config.toml
vocab_size = 9340
init_std_o = 0.00414
lr_mult_o = 1.63
Each number is 50 + 15 x the weight over its row's rms, rounded and kept within 0 to 99. Layers, rows and columns count from 0. The size before them is the row's rms in percent of the matrix's.

# down: layer 6 MLP down (transposed), 4608x768, rms 0.0224, rows 2857-2869, columns 0-127
# up: layer 6 MLP up, 4608x768, rms 0.054, rows 2858-2869, columns 0-127
down2857 098:51 40 42 67 57 65 46 89 61 53 29 51 74 27 53 32 30 31 20 28 87 50 55 29 61 71 43 44 78 38 35 64 49 31 22 22 42 55 32 54 49 15 57 47 53 45 09 45 45 59 47 42 32 33 60 51 51 83 59 87 50 55 53 67 42 55 43 32 59 78 60 63 52 48 65 37 58 33 47 49 72 57 39 68 24 40 67 46 51 73 36 68 44 54 63 32 30 23 46 49 38 37 54 42 41 32 45 71 59 49 60 55 51 41 17 42 51 65 36 54 53 55 41 60 47 58 53 51
up2858 100:53 49 09 62 43 61 57 44 70 81 07 55 34 58 44 45 61 59 44 68 20 53 59 36 58 55 47 58 64 43 53 14 35 50 37 75 33 78 53 49 27 47 35 49 40 61 49 54 59 61 39 68 61 13 52 37 52 55 37 62 41 60 39 34 42 32 48 51 72 27 46 70 48 50 37 63 35 35 53 69 34 44 44 47 23 30 54 65 60 37 42 32 31 76 35 69 47 43 48 38 57 27 55 53 56 67 59 37 41 38 22 51 47 62 47 21 52 31 22 43 43 43 61 63 58 40 44 74
down2858 099:37 66 77 63 65 23 60 78 60 53 65 48 46 32 75 54 32 77 31 52 35 35 37 27 46 03 15 64 63 52 37 41 34 58 47 24 56 56 30 48 41 49 62 36 58 64 56 35 73 38 73 25 26 48 61 35 36 35 58 63 46 34 58 72 72 59 33 55 65 67 63 46 60 23 76 69 78 51 35 58 58 39 64 63 47 51 38 42 82 51 71 64 45 43 37 61 72 50 45 62 34 63 54 34 44 53 51 40 41 47 45 64 14 41 33 63 55 61 58 78 76 35 75 24 47 53 53 65
up2859 099:83 52 49 82 51 40 44 09 56 49 54 47 69 29 52 39 44 46 45 60 53 73 67 54 42 51 51 47 62 58 22 65 39 61 48 35 32 46 30 54 66 62 59 44 69 30 33 45 05 29 44 59 39 51 64 47 43 59 45 51 79 47 72 42 38 56 83 79 78 30 29 40 66 27 30 82 51 42 45 56 41 34 57 31 54 48 51 49 90 70 63 63 61 69 24 60 63 24 60 54 44 65 47 76 44 27 40 16 39 47 28 39 32 54 54 30 47 53 67 37 46 73 43 45 57 42 30 54
down2859 096:43 26 43 37 45 61 25 57 48 75 43 58 29 87 35 41 83 68 52 44 47 63 47 48 51 24 34 33 40 35 72 42 78 59 44 53 61 50 75 50 44 32 51 49 46 49 32 72 35 52 28 50 44 62 41 59 44 61 41 68 32 44 34 54 61 35 46 56 40 87 37 35 43 57 55 31 71 61 61 46 35 57 31 55 25 49 64 43 53 59 53 53 72 39 62 19 51 47 56 61 55 44 53 83 57 40 48 64 63 56 44 45 28 64 47 59 21 30 51 27 43 55 55 44 82 70 73 35
up2860 097:32 44 43 48 70 26 32 51 35 53 28 40 68 84 58 56 61 53 53 39 23 27 73 57 50 42 42 66 57 41 31 61 32 38 48 88 41 43 50 63 53 43 59 40 24 58 59 41 51 48 44 61 56 40 43 62 56 33 40 49 48 23 64 38 57 58 53 44 70 50 61 56 55 32 40 38 43 62 52 39 48 25 45 71 73 37 57 56 44 51 46 46 21 56 56 30 64 92 65 39 63 47 44 55 65 45 58 69 62 36 71 42 73 70 46 64 82 31 43 47 67 24 39 50 44 70 74 58
down2860 102:52 84 46 68 34 47 60 48 58 53 52 38 52 41 33 38 53 47 50 61 37 47 71 46 58 59 82 47 67 52 74 64 27 49 55 49 52 37 35 42 40 52 52 36 27 63 34 56 44 50 43 37 39 45 44 66 42 65 51 47 63 34 27 35 49 33 60 39 65 59 66 59 57 44 45 67 44 37 67 43 28 73 47 59 36 48 34 44 56 75 48 27 55 29 51 26 39 72 38 63 58 73 43 34 34 71 31 65 52 46 44 49 65 32 29 66 49 36 75 67 36 29 29 42 30 50 66 27
up2861 103:75 65 59 43 54 28 47 31 40 34 65 61 58 57 47 72 57 38 54 67 61 34 46 39 58 70 28 39 54 43 45 64 60 53 97 63 39 55 40 49 73 51 66 46 65 54 27 68 83 55 44 65 63 53 64 40 55 39 43 74 38 54 56 51 35 54 43 58 44 45 51 39 47 35 24 56 64 54 68 32 45 89 32 57 35 79 75 34 55 38 36 25 22 54 74 75 30 57 51 60 53 51 43 46 52 50 57 48 58 60 57 61 48 39 61 44 55 31 56 38 74 58 71 42 64 56 70 68
down2861 102:32 36 56 51 15 53 64 67 38 47 44 54 53 60 47 53 45 44 61 48 45 62 66 43 40 25 63 31 43 68 58 33 39 22 33 69 71 51 65 54 57 36 52 46 45 46 68 43 35 60 44 43 44 53 33 46 48 49 53 48 66 40 00 54 71 56 61 37 39 61 51 31 53 39 53 24 44 35 61 38 44 22 49 76 68 54 40 58 69 45 40 66 65 53 40 51 70 35 54 74 59 32 76 40 62 38 56 54 68 44 58 68 47 49 43 35 53 57 71 77 43 46 45 71 58 46 52 37
up2862 099:56 57 39 77 20 45 66 48 40 61 51 52 39 73 47 49 32 57 45 32 55 55 49 50 64 43 81 60 64 47 63 55 34 45 68 33 55 32 68 58 73 62 61 67 49 52 37 59 49 50 56 24 31 66 48 22 54 33 47 22 21 53 81 31 30 57 17 68 51 56 41 27 31 70 72 41 68 21 32 33 61 80 41 64 46 10 36 53 45 65 57 62 46 37 39 78 56 79 06 71 51 73 30 48 46 32 52 52 56 63 54 44 45 63 66 55 77 53 68 80 64 40 70 63 45 52 54 50
down2862 099:60 38 42 53 49 45 46 81 68 36 59 35 35 19 22 61 44 32 41 63 84 59 31 42 52 67 52 44 54 59 80 31 59 74 49 60 57 32 42 31 37 37 75 49 30 68 67 40 59 43 45 76 44 42 31 60 76 63 55 53 42 97 59 68 66 50 68 85 56 56 76 59 37 32 65 39 55 59 35 55 41 51 41 38 43 70 50 33 44 50 52 28 46 33 53 33 57 39 53 24 79 36 45 48 52 53 47 48 45 49 43 41 48 59 55 42 58 53 67 59 32 53 50 29 46 34 63 22
up2863 097:42 32 45 76 40 54 39 70 41 47 55 51 44 45 35 62 66 39 68 75 55 68 77 39 38 68 49 50 60 35 44 48 49 57 48 39 22 59 36 54 41 48 49 43 81 56 25 29 43 54 44 37 57 34 69 47 36 58 77 64 06 50 25 37 42 68 56 50 44 46 20 42 53 73 42 23 66 55 85 50 46 47 71 52 43 50 43 58 46 64 64 58 37 45 73 44 63 20 58 50 84 52 44 32 46 81 55 44 35 73 61 38 43 65 50 60 48 50 43 70 27 48 38 63 71 60 58 98
down2863 100:63 62 24 63 27 32 42 64 40 43 25 52 40 72 50 64 34 34 41 63 53 61 34 53 55 46 78 23 52 36 28 34 28 22 52 73 49 79 48 59 40 50 51 11 21 47 67 69 72 69 61 50 67 58 64 53 57 69 56 28 67 49 42 51 25 67 33 75 44 60 50 19 19 76 99 77 62 43 52 67 62 55 64 34 31 37 52 44 70 51 37 34 39 63 43 31 65 53 68 43 57 57 60 48 65 51 49 46 43 25 62 59 49 65 72 44 61 52 74 38 49 76 49 74 27 73 36 49
up2864 099:50 82 80 57 68 50 40 29 74 50 50 33 28 41 32 51 71 78 52 73 54 33 36 48 45 48 42 62 81 58 42 81 39 50 57 42 44 48 57 66 42 42 39 60 54 64 43 66 70 38 66 46 12 63 60 70 65 81 62 44 38 62 58 57 40 39 55 59 24 50 29 59 61 46 63 18 57 38 32 60 25 39 59 43 43 36 64 67 61 69 42 48 50 61 57 70 56 58 44 45 80 57 65 24 88 75 47 44 64 18 39 37 59 58 28 49 50 40 68 72 30 43 39 48 29 58 14 50
down2864 099:47 70 77 60 20 54 70 68 52 65 66 51 84 60 58 46 64 15 46 17 38 75 56 68 42 37 32 46 45 20 72 53 65 47 40 63 72 31 49 06 78 20 29 29 55 47 37 46 56 41 55 44 54 21 47 24 39 42 67 51 68 57 79 32 56 17 43 41 49 49 58 37 67 62 52 44 72 40 79 55 52 68 59 70 50 46 56 18 46 43 40 56 52 36 36 54 54 45 44 46 62 42 46 77 52 67 54 50 40 38 52 52 46 41 43 58 48 57 18 54 35 51 40 63 50 60 63 54
up2865 100:53 31 48 50 61 73 42 47 45 42 35 58 54 25 65 42 45 60 41 49 49 78 36 48 25 59 35 54 53 42 50 63 38 47 60 38 44 47 36 61 27 28 49 67 51 60 64 68 49 38 55 51 73 54 63 29 31 48 41 43 81 42 78 55 58 76 32 59 60 47 33 39 35 56 47 65 47 64 41 51 64 71 38 48 34 49 50 49 26 19 63 70 57 74 70 59 43 31 60 39 89 35 43 50 29 23 55 60 42 60 42 28 26 54 32 55 52 56 45 62 53 70 44 49 54 42 53 53
down2865 098:67 50 56 42 65 65 49 74 51 51 62 35 56 43 58 38 56 43 37 62 23 37 53 59 68 47 59 25 30 47 24 76 45 48 49 77 54 73 28 45 46 35 32 25 26 42 35 58 41 22 35 35 49 55 29 56 39 44 72 45 49 55 16 58 36 35 39 55 65 44 57 53 41 48 53 47 80 47 78 50 63 45 49 47 57 57 43 58 36 69 06 02 53 43 59 57 56 61 50 66 29 67 58 78 35 45 19 51 09 60 28 44 56 46 57 55 42 49 46 62 32 56 43 60 44 60 59 46
up2866 100:51 79 70 44 47 57 67 59 52 51 34 47 40 30 31 59 65 52 35 40 32 78 43 92 62 36 56 41 41 58 51 41 70 38 62 42 47 62 45 41 50 57 61 60 52 76 53 35 50 60 45 43 46 56 42 53 45 27 39 81 74 35 76 63 57 46 02 64 34 15 37 73 85 50 43 72 56 46 44 34 40 40 30 27 54 41 51 28 57 43 60 53 43 42 51 60 71 59 65 53 31 60 54 42 68 42 38 49 66 45 46 31 71 62 24 49 52 29 59 26 63 90 42 57 52 51 27 75
down2866 099:46 42 39 67 36 48 70 43 36 55 47 99 61 31 49 47 42 53 76 70 22 53 45 24 44 22 54 25 63 43 24 56 43 17 56 45 43 41 87 47 66 74 40 60 54 57 59 33 67 47 53 31 71 52 70 43 60 53 35 32 26 55 34 25 73 53 40 41 35 73 59 51 60 32 38 21 37 49 43 60 50 66 41 64 54 51 62 50 25 52 40 44 77 45 31 50 46 57 42 45 64 31 40 64 26 45 49 43 40 52 73 29 32 38 46 44 48 49 19 59 50 16 58 70 69 41 46 43
up2867 100:46 42 34 29 60 49 60 99 47 61 46 36 40 58 25 22 49 25 77 75 48 61 53 26 88 55 38 47 56 45 50 62 45 60 67 61 41 58 41 58 47 59 46 67 43 55 64 56 47 57 67 66 75 64 33 45 56 73 41 52 47 33 46 62 33 39 49 46 57 34 59 36 48 53 59 67 53 56 51 42 43 53 63 85 36 44 38 52 45 34 50 74 14 47 40 23 58 72 41 51 54 47 58 48 55 45 44 44 70 44 38 59 81 46 25 53 55 54 62 66 33 27 64 41 42 39 43 30
down2867 106:52 36 53 56 35 35 51 48 51 62 42 59 62 49 48 62 43 34 31 59 78 57 45 60 60 36 80 30 45 62 73 43 27 21 73 53 51 59 62 45 32 35 64 68 63 45 45 64 47 51 36 11 39 59 43 50 72 65 56 34 58 62 22 38 34 50 60 58 48 56 46 61 44 44 33 52 43 18 34 35 59 55 67 56 58 75 47 47 63 43 19 58 69 33 42 37 61 79 22 45 74 64 33 34 58 55 53 49 10 79 44 57 44 37 41 43 39 53 72 40 61 29 44 49 54 36 38 51
up2868 100:43 52 28 49 63 35 34 47 41 50 54 53 43 39 35 44 49 19 48 67 70 45 73 51 41 66 43 57 49 27 45 63 30 72 44 46 67 66 47 41 53 50 51 80 34 41 36 65 56 64 42 52 26 19 38 75 60 66 62 57 56 89 39 27 36 88 38 55 48 35 61 47 73 61 54 61 58 40 58 77 59 70 38 43 38 37 39 35 38 63 45 74 65 68 58 32 57 49 59 11 83 63 52 50 31 27 76 24 44 43 45 56 65 60 49 38 51 56 48 66 35 54 37 34 75 29 69 23
down2868 098:35 40 68 61 34 54 74 26 62 76 58 63 32 49 56 44 59 68 78 49 46 36 26 38 69 61 48 63 47 54 53 43 51 65 52 38 63 42 68 31 41 46 51 41 35 18 29 58 36 38 72 61 57 69 31 50 33 40 31 40 67 48 68 12 23 39 33 21 36 56 49 45 33 46 29 37 65 49 56 41 51 70 41 50 44 35 63 72 39 23 45 64 28 46 43 54 54 17 62 55 30 26 64 81 38 17 44 68 30 45 27 52 74 54 75 47 18 43 23 51 60 51 34 53 25 54 40 70
up2869 103:49 54 36 50 63 23 53 46 88 51 57 63 58 40 64 22 36 73 37 66 56 50 69 37 48 32 59 70 52 54 63 33 35 42 54 46 70 50 64 66 32 64 52 56 65 39 61 51 61 31 49 76 52 42 36 62 43 66 52 31 40 50 44 37 74 33 60 53 12 38 47 68 52 85 30 16 34 54 44 50 38 39 59 40 48 72 43 32 54 38 33 47 35 58 79 51 50 56 35 29 50 52 69 75 40 31 27 51 49 70 60 44 64 70 65 37 75 00 50 49 55 49 37 56 65 62 77 56
down2869 100:52 49 35 39 47 45 61 70 41 52 58 36 45 56 74 51 64 58 49 32 54 35 36 45 17 83 49 37 23 49 45 32 28 24 46 27 54 43 40 46 35 57 42 44 43 67 60 56 38 51 79 45 55 75 63 58 57 62 52 63 51 61 44 68 69 61 72 57 69 53 61 42 60 40 50 40 73 28 48 45 33 57 60 63 33 47 67 26 52 65 55 48 41 42 44 44 30 50 51 72 54 57 60 64 50 38 68 33 50 37 58 39 44 39 48 63 24 57 81 51 88 51 32 38 44 44 52 12